config = dict(
    num_hidden_layers=22,
    hidden_size=128,
    num_attention_heads=2,
    num_key_value_heads=1,
    head_dim=64,
    intermediate_size=320,
    vocab_size=1024,
    hidden_act='swiglu',
    norm='rmsnorm',
    norm_place='pre',
    norm_eps=1e-05,
    positions='rope',
    rope_theta=15200.0,
    rope_fraction=1.0,
    qk_norm=False,
    attn_scale=0.125,
    bias='none',
    tie_word_embeddings=False,
    parallel_block=False,
    init='normal',
    init_std_qkv=0.0368,
    init_std_o=0.0,
    init_std_up=0.0368,
    init_std_down=0.0,
    optimizer='soap_variant',
    learning_rate=0.00868,
    lr_mult_up=0.861,
    beta1=0.95,
    beta2=0.95,
    lr_head=0.0125,
    max_grad_norm=0.5,
    warmup_steps=200,
    schedule='wsd',
    decay_fraction=1.0,
    decay_shape='linear',
    final_lr_fraction=0.0,
    batch_tokens=131072,
    max_seq_len=256,
    doc_mask=True,
    train_tokens=284200000,
    max_steps=2169,
    dataset='wikipedia_en',
)
Each number is 500 + 40 x the weight over the matrix's rms, rounded and kept within 0 to 999. Layers, rows and columns count from 0. Numbers have three digits each.

# layer 19 attention query, 128x128, rms 0.15, rows 0-82, columns 32-63
513445474480510552492487520470449500507467438462469502511478509502442517532520496471433571423467
567469521520511485536480503472511486524478489557557542478510555494405440448541445486519563481530
468474541451483427483513504571497560508521449517480517444577531470513549520529481490548507510480
430501492485489527489505527525468552535526559433520388511509408515514520497419516472474433505428
409459537514426510465529469503459526456546509484552433494481481465505533563526522513473494481462
486477482537495450482527545520545499457436465537450464540467502465571523510500491521486533473477
541490518488503467527496544463466455494527478523477483506467523533516453481519496500438494531544
530446490454527475467507528485471496534475520575484466454504550483429475478545507489542537510508
486474431476454544502513492526525392446458515475446473458404515495481542506539555468503484465525
529483514536553499490518490452528509514449477480554547485466498481482516464497507524545490480538
526499437551531552434524418510461445482521460499492502463437468489480480474502506507473530527503
505516519463543467514520473515481432448511434605436527449496504528482470441544472522491545523570
519482472444443511514515535495551496512470519465472513469532366494486556459477470539557501451518
446480489519534509529507516519514500571531510482508510518501532489524558501475421461512515493532
537496526476463449489494521454535458482484559506486498434501483463475523517476522470548510571577
495546554504496445530464497456549518547522495504538536447486522467488527454481507502590490567488
547490535523532482519531466433529425470511486469556516492498462507540523505471513471539498546494
511503543497524537536512499458529537514544433503428430476543466482497448555495471534476462435513
524544502515521515495488478453493476464538480517471490473550503515518482505505456531494518506609
511491560560510497487470548510565425505513492438499490519553505486493498510491476440504530478523
536544456474491497516548511467488474401481559565405538474446541533528462523550516456505502482508
531504505408463491532528467485540552452516557483431465482567591486505536490540434452504483549477
527500467538571496530508498466524438469421534523586458459445517528437492440502605391478488479458
486472488549528442474464537468500550522514530530517486500465505486524455472536489541547491539465
463526448555541475488492471538495454509429455566574458511491437509488531538493511509490515551442
444502565492501519454432531479493383464469522449527507476423478475452390416545474481470580501520
487494500530537571538497455516467571508483470580529540471453523534525465501499486503461539553460
540475452515563555556480524506480514482547506569489540489397556573485459587471555540495516470481
462424456541455498478469587453502566425477458461550483497522442494535549525469546470472589475405
440548520452451459566506475551537561484469472480466398509567500529551487541510518559506570491523
479553492484499489505479494535486475511506521499463565451529539466490524502491456489513507463432
482481458525491493543488535523517491467529477497479443510533473542526484539487562498549495480524
513518494524543474517504482520514572520503476527570449439520433500476494467476491477506435513494
468533431448438462467540463499519493495447512502452448533540573493567541529500491493463491519528
511509496505427558539499528540486438485552472499487547447484471531483517460498503515496475467564
488508463440510499469461484509459480534498498523531455486478499486499513470447539522476485495557
493450546454523497503517517534536511564439514467537531550526502489504489451563494489544483469493
553579528509494511494502491450468487496494519529539495534477520548441501511465498439490540535638
595494495454455515428553481456420509515489539516461481439501510466489520515541527438431475532571
491511573525491511536533459523474486571501480498483540540471522520548513507476495495512569514501
479582584533516533503477500540550494420568504521602512550491447458484474575492516455530507480475
469490473510477530428518505527435542504497508538574508498518492476458497488519463505481528510506
435550529521491479512499497428533479509496470477492453495620483450448510478508484480497481461566
383493560489537518509500517498498494505467456491476474536558458523481446520540503527500519464513
462464432515512478490490488496489500488446485507423513498529512483520542476483455527488529515539
401501506528500454544478503515502496518454539523527480522551506517557488455460503514499486474496
497497498502559495555482499474490555535578511520537506551435435494490493517486505482480509490496
479496479500435574422486540503419502457484477490414486471462484501466492500440476525505498497457
476501466529498444493504468487538532449586509480476506509539535474501454499497509503449524509506
510497527460495487572504457519459548567410493513495446442534528552500482426500507518483563487527
492499513527523440474476554556531550502438458528512498474547532485531530461451448488475552541471
450494455480503615518473479475499536524458500509467497500534566542496523486488461509550551535498
530548465494473513484479506451505415505489522497520526460504498410461490501459537517504517527488
453449486510508489521479455529514565507506496473511513499514555527545500506522477515497508526487
503551475490483510488528508468510541549484417544519497539524495546509472487452548448491478465463
486600522553454459511535443469479436474486493474511498507459492503529570511471557416495431498503
518531516478512467490496442414472521469524513519511526508568468497500475499503487509456470515492
555420524518534540509504463539522446525490501516551560471466467443518566396541451516475480492396
541431465487560531503487552501529605498476477515426448484514498543514525510473486529503458524494
521548520578441530498479524510479527473477531506470569505471493552498541592426483491492494437515
505541511486508458502490498548506496484468497470489487466497570521561489473490495484539548490490
445542570507499506450449472479480419492516487523542479488547519469499469527473513481506507509504
530552525535502512482574474558487479508506470517539542462440488520499613510487460476494492539466
519521487519543515536531464551523490477453491523485515467497469552484470489487478543478474527539
490487461501538476497514508486495526488504500482485477493518519523503518473514506495505513492491
489520502530520482520471532492493503513514510530513514499508443511496518488513516502529488479488
502524488497495494500490462526494492532520515494495512497486489486485474487496516495511508485474
504466507474487514526511494511504486482500500503480513472502499490515494503478486504481515492507
480482465501469509493479496515498487496536533504473508520532497524482477478481497483525482482497
519488506480501533518490453513501512530468503482501529459500508513520495489507510488526508506483
527490512511487528490533449488465461478489503511479447544507488536489486501520488488449479514503
511479481482512513481516536524502474503538519513550502538510510507495501509488506481498507506468
538492492494517510491508512498514526502463461521477483464485518489500486510491486523473510508509
514484486496473458477514523519471475500488480500501488524508504514495487477490466502463504497486
532495483512501507527490476491498529496514522537471549511553489547486491459486492499510444529477
486478516499539485532513538491484515548510466532472558478525511538498522531540481546544522453470
492508536513517498524460495478537532485491524515488549451470513495560549498493529512529497519483
524477516507490547506487525483516501522482495500468455506494487488510483505512520518472494527508
492483508511476497483491506509497515508497508502512503487495534486473513478489521475486508511477
460491500489483483486474524503481473511488498490489503507528503503520504522533494517500503482477
513477500474508503484516503497485481523441450480530453514462479463527499502493536492504486537508
482527515519493522456500474533503473449481471479550466521540539482460453480505480492437507466501
478488512522571505498474493460491578551488473542518550486488467469506514532506484495547496512474